config = dict(
    num_hidden_layers=13,
    hidden_size=128,
    num_attention_heads=4,
    num_key_value_heads=4,
    head_dim=32,
    intermediate_size=512,
    vocab_size=8192,
    hidden_act='gelu',
    norm='layernorm',
    norm_place='pre',
    norm_eps=1e-05,
    positions='rope',
    rope_theta=10000.0,
    rope_fraction=0.25,
    qk_norm=False,
    attn_scale=0.177,
    bias='all',
    tie_word_embeddings=False,
    parallel_block=True,
    extras=['capped logits'],
    init='orth',
    init_std_qkv=0.0658,
    init_std_o=0.0,
    init_std_up=0.0658,
    init_std_down=0.0,
    optimizer='soap_variant',
    learning_rate=0.00845,
    beta1=0.95,
    beta2=0.99,
    weight_decay=0.057,
    lr_head=0.00984,
    max_grad_norm=1.0,
    warmup_steps=200,
    schedule='wsd',
    decay_fraction=0.844,
    decay_shape='linear',
    final_lr_fraction=0.05,
    batch_tokens=65536,
    max_seq_len=512,
    doc_mask=False,
    train_tokens=231500000,
    max_steps=3533,
    dataset='wikipedia_en',
)
Each number is 50 + 10 x the weight over the matrix's rms, rounded and kept within 0 to 99. Layers, rows and columns count from 0.

# layer 4 MLP down (transposed), 512x128, rms 0.239, rows 129-235, columns 0-31
50 56 51 62 36 50 49 48 52 35 51 39 54 79 48 49 63 46 64 41 44 57 45 68 47 56 50 65 59 55 65 45
53 43 40 50 70 60 43 40 49 51 40 55 64 52 49 58 50 41 40 91 54 73 45 48 45 51 41 47 35 60 64 61
53 58 53 43 60 55 59 56 45 42 55 42 61 53 57 46 41 44 52 42 59 53 54 49 37 46 47 67 44 47 36 62
61 48 41 48 40 56 46 29 53 26 62 46 54 51 35 26 57 42 45 43 46 56 46 41 38 59 39 52 66 56 43 57
54 57 52 51 43 57 42 50 51 60 51 59 62 60 44 47 54 43 46 42 47 55 46 52 49 46 35 36 43 53 51 51
28 58 55 33 48 64 56 37 71 39 45 42 56 46 37 62 57 54 66 68 40 35 48 26 54 45 54 37 45 59 51 49
43 57 57 42 47 48 42 53 36 51 60 64 52 58 40 52 48 41 41 45 53 44 48 50 48 42 55 46 47 48 52 50
56 47 58 45 66 63 35 50 54 60 51 42 58 45 63 53 58 55 42 38 41 52 56 51 53 55 37 41 52 57 60 45
66 45 42 42 74 32 40 59 43 37 66 46 48 53 51 58 56 50 51 24 54 64 45 51 67 48 43 36 42 62 44 75
37 32 56 65 28 59 48 47 38 56 46 54 42 49 54 35 53 50 43 61 64 50 54 45 38 54 52 48 49 37 45 60
35 48 35 48 45 70 70 52 48 51 51 20 45 36 53 50 55 63 81 51 48 54 46 40 67 57 47 55 61 49 71 48
60 68 55 35 39 50 38 46 57 43 46 55 65 45 50 45 58 48 41 41 51 41 41 56 45 39 55 54 59 45 47 36
58 54 44 40 49 50 46 51 55 35 50 40 43 39 62 61 59 58 48 55 48 56 60 51 57 51 53 28 56 49 49 48
63 52 45 47 40 43 40 53 31 50 62 63 53 60 64 34 40 42 37 53 25 65 68 48 44 44 50 48 41 50 34 69
50 38 25 60 62 53 61 75 40 59 46 61 59 39 53 63 39 49 45 50 56 38 57 39 59 44 53 59 35 45 49 68
50 45 38 58 47 42 70 56 45 63 35 60 55 52 68 54 43 35 51 64 46 48 65 70 52 49 37 52 55 42 45 48
56 50 55 47 35 46 52 30 46 41 59 49 47 33 54 53 62 33 48 45 44 39 64 53 46 33 32 43 38 58 56 43
40 57 53 45 58 49 51 62 52 45 67 42 30 50 61 54 57 39 51 29 46 45 55 39 63 50 43 43 43 41 55 53
63 41 43 54 38 70 53 57 51 39 45 64 45 54 43 63 41 54 56 56 52 41 37 52 71 43 51 51 41 15 67 44
44 39 47 52 49 60 27 52 49 44 39 53 50 55 70 52 43 39 45 37 55 38 54 54 55 58 61 54 54 53 55 36
44 58 48 39 39 50 40 56 77 54 64 38 50 56 61 47 35 41 52 43 49 49 47 56 52 50 62 43 44 49 49 55
35 57 67 53 54 36 37 40 52 32 67 58 47 63 45 46 62 63 55 50 54 53 51 74 55 48 41 53 35 57 15 39
47 45 55 58 64 21 73 30 55 60 48 52 81 35 41 47 42 63 45 48 53 64 69 47 54 45 37 33 47 48 45 69
30 58 56 42 47 56 58 70 59 51 29 50 34 56 62 30 39 48 62 36 50 30 45 27 21 79 41 44 51 48 51 50
51 54 49 64 45 39 51 40 22 52 55 35 92 37 43 39 50 32 52 57 41 64 56 50 64 55 37 38 55 51 45 58
48 43 63 37 53 62 54 44 61 56 34 64 53 59 49 55 35 51 34 41 39 42 30 60 71 45 64 48 66 47 63 13
63 45 54 28 44 57 38 46 57 49 51 39 39 57 39 42 60 48 45 44 49 45 59 47 61 44 46 36 66 54 54 63
58 76 51 51 28 57 40 51 51 58 44 63 64 51 54 62 48 55 50 50 30 47 55 61 70 40 58 53 54 36 40 41
31 58 57 53 47 43 52 42 45 33 47 42 70 35 36 77 36 46 53 38 31 55 43 51 31 45 37 41 74 45 48 52
59 50 67 54 54 59 43 41 62 35 58 35 67 44 45 49 40 47 48 35 44 43 63 49 50 60 56 42 44 54 50 52
54 43 60 64 48 80 40 51 56 39 49 41 53 46 60 35 54 58 44 65 45 41 38 47 46 54 66 29 57 57 50 34
50 54 46 52 47 46 50 56 47 48 50 47 46 34 40 43 42 50 51 41 45 33 37 46 39 53 42 58 51 58 59 52
42 68 54 60 44 47 65 42 36 37 75 31 50 43 49 49 47 34 45 52 52 39 37 44 36 59 58 51 62 37 49 53
52 71 68 58 35 58 46 44 54 51 47 41 67 47 57 44 34 41 71 61 49 60 51 50 77 69 35 43 44 38 71 42
53 52 59 47 49 59 35 55 31 52 46 67 72 65 52 52 59 39 49 39 45 46 45 68 69 51 60 75 31 55 54 52
63 50 44 60 45 57 44 35 50 59 62 53 44 59 41 56 45 49 59 45 69 55 57 33 61 44 48 57 45 61 45 57
69 36 44 28 49 49 51 64 61 61 41 43 50 65 55 42 52 67 41 54 55 36 62 57 51 38 55 45 52 80 60 48
64 47 66 50 50 51 48 49 46 47 56 60 38 46 33 62 46 68 54 43 74 56 54 55 46 60 58 38 74 49 46 62
30 47 64 40 36 40 43 40 36 43 33 32 53 67 59 51 46 70 59 43 44 66 66 47 56 54 52 54 56 60 58 45
64 45 52 32 53 36 47 41 40 39 40 66 49 51 36 58 41 55 70 55 57 52 63 44 54 50 54 38 52 71 50 55
57 41 52 50 42 56 46 53 50 40 42 37 56 47 37 30 63 38 64 58 76 38 38 46 52 55 51 47 65 44 76 41
49 48 45 59 57 53 54 41 60 71 42 47 68 47 65 48 40 56 57 37 24 54 50 62 44 43 56 68 51 54 57 39
44 52 58 50 46 56 48 48 48 42 32 58 45 60 41 53 51 43 43 52 61 52 63 48 51 55 49 65 54 54 59 60
56 59 61 52 59 61 43 39 49 49 63 48 45 55 48 47 53 49 54 58 51 65 43 48 40 54 41 53 58 51 49 55
57 52 72 60 54 41 50 61 54 41 31 46 50 43 26 59 34 51 79 51 52 49 47 58 71 63 50 43 34 33 45 67
55 62 41 39 73 47 48 58 40 71 52 69 43 57 76 67 44 42 28 47 47 51 50 51 54 38 55 62 37 55 40 38
35 49 42 37 34 56 36 25 61 76 52 36 79 52 52 51 42 54 45 55 24 47 44 65 38 30 55 46 49 51 44 66
40 33 35 43 39 47 25 48 46 56 47 64 48 70 58 50 56 46 52 51 59 43 58 56 44 31 47 55 54 62 48 17
46 49 38 48 56 58 46 47 58 46 61 45 50 61 46 42 53 47 41 46 47 54 50 50 59 36 60 44 47 61 40 57
51 49 51 44 39 46 53 34 56 30 48 40 50 45 56 37 56 52 41 58 52 49 57 47 43 36 42 37 50 54 58 61
52 42 63 49 51 39 38 47 33 30 62 56 47 43 49 41 60 57 51 65 29 71 44 37 48 53 27 30 47 67 65 48
61 56 41 49 66 37 47 41 49 63 55 50 47 66 24 30 49 31 65 41 44 38 54 56 56 41 42 45 33 50 49 61
38 40 45 48 56 53 55 48 53 33 67 45 64 55 56 50 46 41 46 44 50 49 57 60 73 27 40 49 65 49 51 40
49 37 53 58 34 62 54 36 51 56 54 54 65 66 35 51 29 64 49 48 60 59 37 34 30 67 59 60 51 54 44 50
35 56 39 49 51 49 72 54 47 36 40 58 55 44 49 37 46 51 65 58 57 37 53 53 47 52 39 37 54 55 54 47
35 37 46 44 54 78 38 44 64 44 38 39 58 46 43 50 50 59 63 45 56 51 34 58 46 44 65 47 62 50 49 48
51 57 41 55 59 59 44 61 55 37 43 59 57 53 47 62 35 54 52 42 63 42 44 61 51 60 55 47 60 67 53 59
25 62 55 40 49 42 64 49 67 59 35 53 52 58 53 37 43 55 36 54 45 48 58 60 44 46 51 54 56 59 52 57
46 47 59 46 46 57 35 45 60 50 41 50 67 57 47 50 37 56 23 42 52 47 54 64 31 36 56 48 28 53 44 43
54 47 49 61 38 56 56 48 67 46 39 30 33 48 53 43 57 49 34 57 47 39 38 40 61 42 60 52 68 43 47 40
47 49 60 55 53 59 62 43 49 29 53 35 42 51 65 61 52 70 46 23 45 52 66 45 39 48 48 55 44 61 45 43
38 57 48 45 64 48 56 40 43 33 56 51 40 44 42 60 56 57 46 54 39 35 53 52 49 47 48 52 45 48 68 41
53 41 48 48 36 35 51 62 51 58 46 55 40 50 55 57 67 50 43 44 49 46 35 39 55 44 43 49 42 46 52 39
51 45 56 44 49 37 43 38 62 44 59 58 61 47 57 49 35 45 64 51 53 48 58 59 58 67 43 51 62 49 41 44
64 58 44 45 50 50 33 48 48 42 51 61 50 40 43 44 45 47 35 28 42 54 67 63 39 65 46 58 50 50 50 55
38 40 51 44 43 55 38 41 54 54 44 43 33 54 48 39 48 37 41 45 59 46 60 47 55 47 42 57 39 57 52 44
59 57 63 54 61 63 42 43 48 52 32 43 59 54 51 46 58 58 53 46 61 74 47 40 51 66 59 34 64 62 35 61
46 61 43 48 63 62 51 36 51 64 57 51 38 51 31 42 44 50 39 51 53 57 62 31 44 51 59 52 43 45 57 68
53 51 49 52 45 57 49 53 59 55 46 46 45 45 55 50 49 49 41 64 55 43 36 51 47 47 40 48 44 56 38 48
59 65 62 41 45 50 23 20 43 49 59 50 64 70 55 51 36 57 67 42 60 46 68 41 53 53 52 64 57 48 39 50
49 59 48 42 44 45 60 55 48 39 56 34 46 53 49 26 35 42 42 47 29 38 42 46 47 54 54 63 60 48 52 46
71 48 47 40 49 46 56 32 49 32 65 38 49 42 50 62 55 40 46 35 54 71 59 43 54 41 34 37 63 52 54 45
51 46 47 44 61 70 54 53 50 51 54 40 48 59 57 45 51 50 29 33 50 44 46 52 58 46 54 38 48 50 51 49
37 62 65 45 27 57 52 58 32 46 58 71 54 41 45 58 57 34 42 78 55 49 64 62 53 48 45 64 34 59 66 56
53 44 45 31 56 28 56 56 40 41 47 56 37 43 42 42 49 45 42 52 30 34 65 34 50 53 40 65 46 50 52 44
61 68 57 46 51 70 33 38 41 35 64 51 53 53 42 45 54 35 37 54 60 45 46 52 51 44 40 53 39 51 51 55
66 43 55 48 63 39 45 50 51 48 50 58 37 69 55 49 40 47 40 58 54 45 51 59 64 38 51 55 50 53 34 50
32 56 50 56 57 63 36 47 46 52 43 55 44 40 45 40 39 46 53 47 47 41 44 37 39 59 63 50 49 59 42 50
73 66 58 59 48 51 44 59 51 59 47 45 54 46 58 47 36 58 49 56 40 43 61 55 42 53 52 47 47 47 53 59
51 50 46 57 59 30 45 49 46 68 57 40 41 57 30 43 36 53 47 33 43 43 47 50 39 32 52 50 47 49 41 51
55 48 55 50 62 54 57 48 41 42 48 59 37 37 51 52 75 48 39 57 58 50 35 38 51 58 35 50 45 34 47 45
51 53 41 50 50 67 54 62 63 42 52 57 47 56 58 60 61 43 58 61 47 48 55 59 52 63 57 71 49 29 61 48
45 47 57 41 50 64 53 59 47 46 48 53 49 48 52 56 60 62 46 41 57 53 49 48 60 50 63 58 62 64 30 40
41 57 44 54 37 42 48 58 44 41 63 56 53 39 54 54 41 49 39 38 54 47 62 48 50 49 55 44 49 48 65 35
48 56 52 71 62 48 51 48 40 57 42 49 55 48 61 44 56 46 32 30 34 45 32 64 52 45 39 60 44 51 48 50
52 57 67 42 41 55 54 34 32 64 48 30 38 41 54 45 43 48 56 53 32 43 46 50 48 45 38 50 42 53 42 37
76 57 51 52 63 54 52 61 59 60 57 48 38 37 45 62 45 51 34 63 54 60 58 57 56 52 49 48 55 57 62 53
47 61 53 48 62 56 70 41 40 41 45 70 39 60 50 42 45 37 40 46 45 50 51 42 34 50 41 53 51 39 39 57
36 40 31 49 49 69 50 67 42 45 53 48 38 59 44 41 59 41 36 47 40 53 41 38 39 39 39 49 46 64 58 51
60 45 55 64 50 51 63 48 62 56 53 54 48 49 43 55 45 49 35 46 49 58 52 50 42 41 50 46 48 62 48 72
34 35 34 46 31 37 53 50 42 37 40 60 46 49 53 56 35 63 41 50 42 45 64 44 36 49 63 29 54 42 41 46
45 49 47 56 44 58 56 41 38 45 54 58 38 64 54 34 52 56 42 43 59 40 42 44 42 48 34 55 47 60 44 55
40 72 51 30 43 63 60 64 54 56 37 64 57 42 57 71 74 28 59 55 31 51 46 67 57 75 49 54 51 34 56 50
68 49 39 58 46 50 47 54 54 69 68 54 49 54 45 54 56 40 37 41 25 32 43 43 58 45 44 51 68 55 47 56
63 47 49 55 49 43 59 43 48 55 38 51 41 49 45 57 53 62 55 38 56 49 50 64 61 44 42 55 47 37 54 42
52 64 65 42 54 50 54 49 60 53 55 59 50 52 60 45 58 63 29 44 49 53 45 62 62 32 57 40 38 49 46 35
26 42 50 38 58 45 65 52 51 60 55 28 59 57 53 65 48 28 47 51 57 63 58 39 47 42 48 42 50 45 36 45
68 58 48 49 53 41 36 46 47 61 59 56 50 53 54 57 30 53 42 48 42 46 40 45 40 47 42 41 60 41 37 63
50 60 61 50 49 47 57 42 41 24 62 59 50 41 33 43 43 41 40 37 51 68 59 56 34 43 55 58 47 58 47 40
42 44 38 54 50 45 48 60 49 59 57 58 36 33 57 44 53 45 60 44 53 32 51 49 56 65 67 55 52 52 71 45
47 35 62 46 38 55 49 48 54 54 53 39 41 34 46 36 36 47 58 49 52 40 56 53 45 57 40 41 56 62 64 57
62 41 43 42 56 56 52 48 47 40 43 56 47 43 77 71 61 30 51 46 44 43 51 40 46 37 43 27 50 53 49 38
52 56 65 58 49 53 40 47 48 49 64 33 59 41 45 44 46 52 59 60 42 63 57 54 45 52 46 43 67 53 37 53
57 56 66 38 46 41 41 38 47 48 50 49 26 35 50 49 48 55 51 39 52 47 53 51 57 52 45 55 61 49 52 40
57 67 54 50 70 32 58 44 43 30 40 56 52 48 72 36 56 57 25 34 53 51 54 50 68 61 36 46 36 41 64 28
60 33 50 28 36 47 61 41 64 43 47 51 50 36 41 55 55 34 60 48 52 56 46 41 50 57 47 59 64 57 46 54
57 52 37 49 49 57 60 38 54 49 52 32 43 61 36 65 68 43 47 45 60 53 61 57 76 64 46 36 50 76 66 38
# layer 4 MLP up, 512x128, rms 0.257, rows 130-236, columns 0-31
63 44 46 46 49 40 59 58 59 70 62 68 49 56 52 50 50 55 32 32 31 56 68 69 48 59 62 50 54 46 41 42
47 47 44 64 40 46 33 61 52 56 44 57 55 65 37 39 58 60 50 43 57 51 47 50 59 47 62 33 51 55 61 48
63 60 42 52 62 48 46 55 45 52 44 42 68 39 57 75 26 61 44 56 40 49 70 41 65 47 62 54 33 44 47 35
48 47 45 43 51 42 45 43 51 44 56 39 64 57 56 63 39 44 47 43 46 53 54 37 58 54 54 49 54 51 57 53
41 51 57 71 62 59 56 63 65 65 47 51 75 39 57 40 63 54 54 58 39 56 24 50 53 44 51 24 50 50 38 48
50 59 41 70 62 71 50 46 57 42 47 34 56 65 45 61 59 66 56 50 60 41 52 57 29 56 62 73 53 55 56 63
44 50 45 53 49 43 47 42 50 42 43 58 44 41 42 37 57 38 53 46 49 39 53 48 62 47 49 50 34 52 31 55
49 59 59 46 51 26 36 63 29 52 43 52 53 70 62 58 48 42 72 46 48 47 46 40 51 48 53 44 50 60 39 60
29 51 47 52 52 46 44 53 43 27 38 57 50 26 44 63 46 59 55 42 49 42 45 58 55 60 43 51 51 44 61 59
43 55 51 47 46 50 63 48 50 61 49 40 36 59 50 57 37 42 63 57 43 53 41 38 47 64 59 61 57 50 65 44
48 51 50 50 53 42 62 52 47 36 58 47 43 39 49 47 54 49 66 55 42 65 48 35 58 65 46 52 53 64 63 47
41 44 76 49 42 34 58 43 42 69 48 64 43 46 43 46 51 43 56 49 35 34 55 51 63 52 49 43 46 48 47 57
56 55 46 51 39 43 58 58 56 58 46 57 53 66 50 40 45 54 60 40 62 60 47 54 54 45 58 40 35 53 46 45
58 62 68 51 51 50 43 48 55 39 52 46 33 53 50 63 31 56 41 58 54 47 43 60 59 48 56 31 52 39 34 60
54 58 62 51 52 51 53 64 31 52 52 42 51 50 57 53 33 53 39 39 48 40 70 25 54 57 39 30 49 51 52 60
53 48 51 47 46 49 61 44 51 44 44 56 48 54 53 53 49 44 34 53 42 54 39 55 33 58 52 48 39 42 58 65
43 49 33 54 49 67 47 54 44 39 51 47 48 42 41 41 49 52 54 53 50 51 62 43 67 73 35 57 43 45 61 36
54 49 55 46 47 62 42 47 55 42 51 44 37 73 45 61 35 69 80 52 61 44 33 38 49 47 64 48 22 49 42 52
60 52 54 53 55 63 59 48 41 52 42 45 51 31 43 65 41 49 58 36 45 58 46 68 47 40 45 19 65 48 45 46
49 45 45 52 58 58 68 51 52 61 44 42 48 39 37 55 64 33 58 59 56 64 39 42 57 54 56 58 50 53 42 50
65 35 40 61 60 47 58 48 54 53 64 52 25 53 66 63 33 64 44 56 55 48 55 81 65 41 49 49 31 55 37 47
47 50 34 54 33 68 46 59 38 58 45 53 41 63 41 50 41 30 59 53 55 54 39 64 57 50 53 36 31 46 49 49
65 57 52 61 41 39 45 28 72 49 47 34 54 55 51 75 53 30 55 57 55 44 47 69 65 44 41 57 31 46 35 49
43 51 47 34 54 29 41 50 50 45 46 49 68 45 54 57 56 61 46 60 45 53 60 41 51 37 72 60 37 44 58 54
57 29 55 48 47 53 48 36 56 72 55 49 37 40 56 29 59 68 48 54 62 41 58 64 44 63 48 68 40 50 57 40
57 54 49 45 34 40 41 47 45 50 47 40 47 55 56 55 73 54 62 41 51 37 44 52 48 57 60 37 59 62 51 62
46 51 42 39 46 61 75 42 58 60 39 52 58 59 70 41 50 45 46 45 52 51 51 55 43 59 61 48 40 54 50 75
55 50 64 48 50 59 40 50 46 46 43 64 46 45 25 71 62 60 55 47 47 42 42 55 51 47 39 51 52 51 31 36
40 53 60 63 48 57 50 60 71 53 48 54 48 73 54 52 45 23 59 59 46 59 52 72 54 68 49 64 30 32 51 55
51 49 49 41 47 27 57 51 35 59 56 48 47 48 53 54 49 53 43 38 58 55 77 44 64 36 50 81 51 66 48 67
56 43 32 62 63 53 42 41 64 63 51 58 68 70 39 58 57 46 54 62 37 75 34 46 53 51 41 62 41 68 41 69
72 40 55 43 50 70 56 59 70 51 32 46 59 58 48 57 65 49 46 51 37 40 54 59 62 49 36 42 40 38 43 28
48 44 49 46 55 53 48 51 65 67 49 55 42 39 63 48 65 57 58 62 40 43 52 52 67 56 49 46 32 53 46 47
57 50 62 67 42 60 47 43 51 67 46 50 49 57 58 68 53 59 41 42 39 58 59 30 42 49 47 50 47 48 40 61
50 51 60 51 43 48 55 59 48 57 60 69 56 51 72 44 51 51 53 51 47 59 59 43 63 37 52 54 67 54 43 45
67 44 46 50 59 32 47 45 42 42 43 50 53 47 50 26 35 51 45 59 53 50 55 40 51 44 50 42 42 73 41 42
50 47 54 56 51 61 50 45 37 49 51 67 38 63 57 47 47 51 42 37 28 54 36 68 63 55 47 54 45 36 50 49
51 48 48 54 51 48 68 48 60 54 45 25 57 55 48 52 64 47 41 55 38 49 43 53 67 34 48 56 65 55 51 55
35 39 59 59 61 45 49 46 53 50 46 43 49 34 41 43 49 58 62 76 50 51 53 50 45 35 44 56 61 64 74 65
46 55 55 42 58 55 65 43 63 78 50 58 39 33 37 40 33 43 41 57 50 64 44 52 43 58 69 50 52 34 50 45
54 48 60 43 52 53 56 46 49 52 57 43 48 49 56 58 73 54 33 54 59 70 46 62 53 50 40 38 53 53 38 60
50 45 48 35 55 49 46 57 56 59 60 37 58 44 43 50 53 57 51 61 55 44 50 70 53 50 53 38 49 49 59 40
50 56 44 69 44 24 58 44 40 52 62 60 43 47 45 50 51 50 49 49 61 44 47 45 62 60 52 47 47 57 47 46
53 53 48 64 55 56 66 65 66 37 42 46 52 45 39 39 83 39 52 47 51 41 54 57 62 49 41 56 42 34 52 53
67 49 41 44 39 43 52 59 55 47 53 66 38 48 66 53 46 47 47 38 51 56 35 49 55 52 53 44 52 53 32 48
70 39 62 42 62 33 50 64 32 57 47 70 61 49 45 47 41 43 40 70 66 67 63 44 61 54 46 52 39 50 48 36
45 47 58 58 12 61 53 43 66 46 46 52 42 45 45 58 67 54 45 52 54 39 45 60 45 83 45 45 69 56 60 41
62 49 52 47 39 56 53 56 70 45 51 50 44 37 60 56 62 32 54 65 64 45 65 50 39 41 46 48 58 42 45 47
47 53 49 41 63 59 51 54 40 43 49 44 62 55 47 49 50 57 57 57 66 55 50 52 71 71 61 53 34 53 78 45
56 31 34 43 30 46 62 54 55 60 51 50 35 54 41 79 64 37 63 42 56 45 46 54 61 59 39 61 38 61 36 57
41 50 50 56 42 40 65 46 51 66 43 41 47 55 46 45 55 57 41 53 77 70 36 65 40 55 56 50 54 58 38 66
60 46 39 50 48 28 53 54 61 52 34 45 54 43 41 56 30 59 64 48 31 45 46 44 34 48 57 26 62 63 44 41
45 56 64 45 55 51 60 57 47 40 43 45 68 65 47 58 33 56 58 69 38 65 42 44 61 44 56 35 55 59 35 45
51 60 55 53 75 60 55 60 45 54 55 51 44 66 41 47 46 77 46 63 34 61 50 57 47 71 62 42 32 59 43 45
57 50 47 40 62 61 59 56 49 51 45 46 51 43 46 37 47 59 36 61 50 62 56 48 70 43 58 41 66 50 41 52
46 41 63 72 50 63 48 52 55 54 60 49 45 55 38 56 64 61 47 46 40 58 37 60 62 59 59 39 50 54 57 65
61 54 47 53 49 53 47 56 50 47 37 51 49 27 46 43 51 37 55 64 43 50 40 63 50 61 51 44 39 51 35 39
45 60 46 48 46 57 40 51 51 61 56 31 63 56 51 54 53 31 53 70 50 46 27 44 53 52 56 49 36 58 52 41
55 47 57 57 56 45 51 47 62 44 42 40 43 58 59 54 42 53 28 44 51 63 46 47 44 42 50 39 71 50 51 36
42 61 53 44 59 40 47 69 29 53 60 52 48 46 52 55 62 48 30 50 43 66 52 49 54 53 38 34 62 54 52 45
59 46 50 39 43 50 30 43 42 45 57 50 55 47 47 36 54 39 54 50 66 43 54 46 56 58 68 56 27 51 31 58
48 66 54 61 61 47 58 40 39 49 42 44 56 48 49 66 34 42 51 44 50 50 74 49 32 67 58 55 57 45 58 40
44 44 43 43 52 53 41 50 47 53 47 41 57 46 59 34 57 37 74 41 36 39 32 58 44 46 63 46 37 43 63 41
61 55 38 41 49 65 56 44 51 43 48 40 39 44 58 55 47 54 54 59 50 42 41 60 48 44 53 47 57 64 46 41
79 56 55 51 64 47 39 61 51 41 45 33 61 44 51 42 56 43 55 54 59 56 62 49 51 44 49 41 49 53 61 57
68 64 61 42 58 57 56 40 59 51 27 44 41 56 66 62 57 52 48 42 61 56 57 53 43 41 77 44 46 33 51 51
31 52 50 49 57 57 44 51 62 59 41 46 35 39 46 59 56 34 45 53 57 54 33 48 44 52 49 66 34 53 52 48
70 39 47 54 35 40 45 44 49 54 36 43 48 42 43 44 49 47 52 62 62 50 57 51 36 47 55 52 50 61 62 55
55 48 50 47 52 43 42 82 39 61 73 43 35 60 48 30 44 54 55 54 45 68 41 64 63 72 50 48 38 70 42 40
66 38 30 57 44 49 19 65 62 46 63 38 45 32 44 38 44 46 40 43 51 52 39 59 39 59 55 53 47 52 38 45
54 37 56 38 47 48 55 50 55 54 53 53 73 40 48 46 58 43 36 67 61 45 39 38 49 58 38 62 39 53 62 57
55 38 55 57 48 55 65 55 49 47 49 51 50 75 44 55 48 36 58 52 52 40 30 64 66 36 63 48 58 65 54 51
33 65 60 55 44 63 34 39 47 49 43 32 77 45 52 49 32 55 45 56 49 54 60 45 51 51 43 54 41 40 58 34
56 45 46 28 39 58 65 52 53 47 54 58 64 55 54 66 52 38 44 48 48 56 63 45 45 43 56 40 39 51 49 37
41 39 42 50 43 50 53 42 63 42 47 55 59 52 34 39 39 58 60 54 39 40 53 45 51 57 62 37 51 49 32 35
55 56 51 40 49 45 46 68 57 48 65 57 42 43 30 56 73 48 57 54 38 43 52 54 66 56 56 58 53 18 58 52
42 57 54 52 41 45 63 45 40 60 61 45 56 57 40 49 44 63 51 61 52 41 44 54 66 64 53 58 40 57 59 67
63 45 46 49 47 35 50 46 34 63 45 47 49 50 35 54 51 40 56 53 58 66 48 50 46 40 60 50 62 49 50 55
43 36 44 49 31 43 49 36 50 59 58 63 46 26 51 33 60 44 70 54 60 53 49 47 64 42 53 67 58 55 54 50
51 59 45 65 47 37 46 40 44 46 54 50 48 54 52 59 58 38 70 59 42 55 38 38 55 52 56 55 45 64 59 51
49 41 34 55 44 37 56 43 40 47 50 62 44 37 32 47 48 45 51 52 36 59 49 36 55 52 48 39 65 68 67 44
34 48 60 61 45 39 54 54 58 54 58 45 48 35 42 40 38 46 56 54 56 36 54 58 50 59 37 45 25 52 64 48
64 37 65 37 34 61 43 48 40 54 49 53 60 35 50 61 48 53 52 52 51 42 63 54 42 48 64 30 57 58 57 62
48 52 47 48 50 50 41 44 74 42 69 44 44 66 44 33 54 63 63 55 57 35 62 52 58 62 56 51 49 39 63 49
47 41 35 61 62 28 55 67 52 38 53 67 45 47 65 51 48 62 43 52 56 52 42 33 34 69 46 55 48 37 46 56
55 36 46 47 39 58 54 63 54 51 25 45 48 52 46 41 66 49 53 47 47 47 29 66 70 55 62 44 46 58 35 46
71 42 53 56 33 46 37 53 62 55 56 46 60 27 58 49 66 61 43 49 44 72 43 54 38 48 49 37 54 61 55 27
32 45 67 67 37 51 54 64 41 56 54 37 43 58 66 50 27 68 55 44 45 30 55 50 43 58 54 42 47 36 48 37
53 42 80 47 58 54 39 53 52 37 50 52 53 40 45 44 51 52 68 55 46 63 51 59 38 59 63 50 56 31 59 40
55 46 30 48 49 26 49 66 54 47 49 55 65 50 54 39 52 66 50 55 43 62 42 55 43 37 62 39 38 62 57 67
39 45 50 53 58 65 53 51 45 38 39 46 42 47 55 47 45 62 49 46 38 54 44 60 45 58 56 44 52 44 66 54
49 57 47 37 37 68 52 50 55 37 30 33 59 49 47 41 48 54 57 56 45 59 64 55 47 51 46 60 36 44 58 57
63 59 62 54 41 65 44 58 37 46 52 55 57 56 50 54 67 48 53 69 75 47 64 33 69 50 48 41 64 40 53 48
43 44 27 58 46 34 57 62 53 49 50 50 51 43 64 58 59 71 55 37 55 56 48 49 63 56 42 33 56 62 59 40
45 57 46 55 28 53 47 40 41 65 57 57 37 57 45 52 44 39 69 69 50 52 42 58 63 39 46 44 53 57 59 34
66 70 24 53 45 58 39 54 67 49 49 42 48 57 64 39 55 60 56 60 45 62 46 55 57 47 48 47 48 47 34 34
50 58 41 68 58 58 47 51 42 46 34 57 31 31 59 48 71 66 50 52 50 36 56 62 31 51 41 54 45 25 56 38
40 46 43 60 62 37 49 60 26 65 40 19 52 68 55 57 29 49 56 71 57 54 58 57 38 50 40 33 42 44 42 49
54 40 53 40 50 53 58 46 51 46 52 54 50 56 53 47 60 68 41 57 55 48 42 59 64 70 43 49 43 25 48 55
56 48 48 56 58 45 39 42 58 65 62 55 50 53 38 69 59 54 44 50 58 65 56 40 50 37 46 57 42 41 34 47
39 42 51 52 40 54 72 61 37 43 49 45 54 49 34 56 34 60 55 63 52 51 67 47 43 64 57 64 53 35 46 54
61 54 53 42 43 54 35 47 58 61 26 60 49 64 40 43 53 61 39 28 44 57 54 34 56 50 60 32 35 45 48 49
51 50 58 53 51 29 54 58 48 55 56 55 63 49 35 51 43 49 44 49 35 57 51 51 34 37 58 54 51 43 50 50
54 39 49 48 36 58 46 50 49 50 40 32 42 49 65 61 60 42 52 39 54 47 43 51 51 37 44 58 51 44 46 64
38 55 46 60 45 58 66 47 79 44 36 55 49 55 59 68 57 53 57 58 59 56 37 46 54 54 60 57 41 51 59 62
60 36 30 54 56 50 51 57 55 55 46 28 65 56 52 61 44 49 36 60 82 55 57 68 62 56 43 37 56 50 49 34
61 39 41 37 46 53 32 38 45 42 51 55 56 47 57 51 40 70 49 53 49 56 40 25 63 33 55 48 73 52 40 36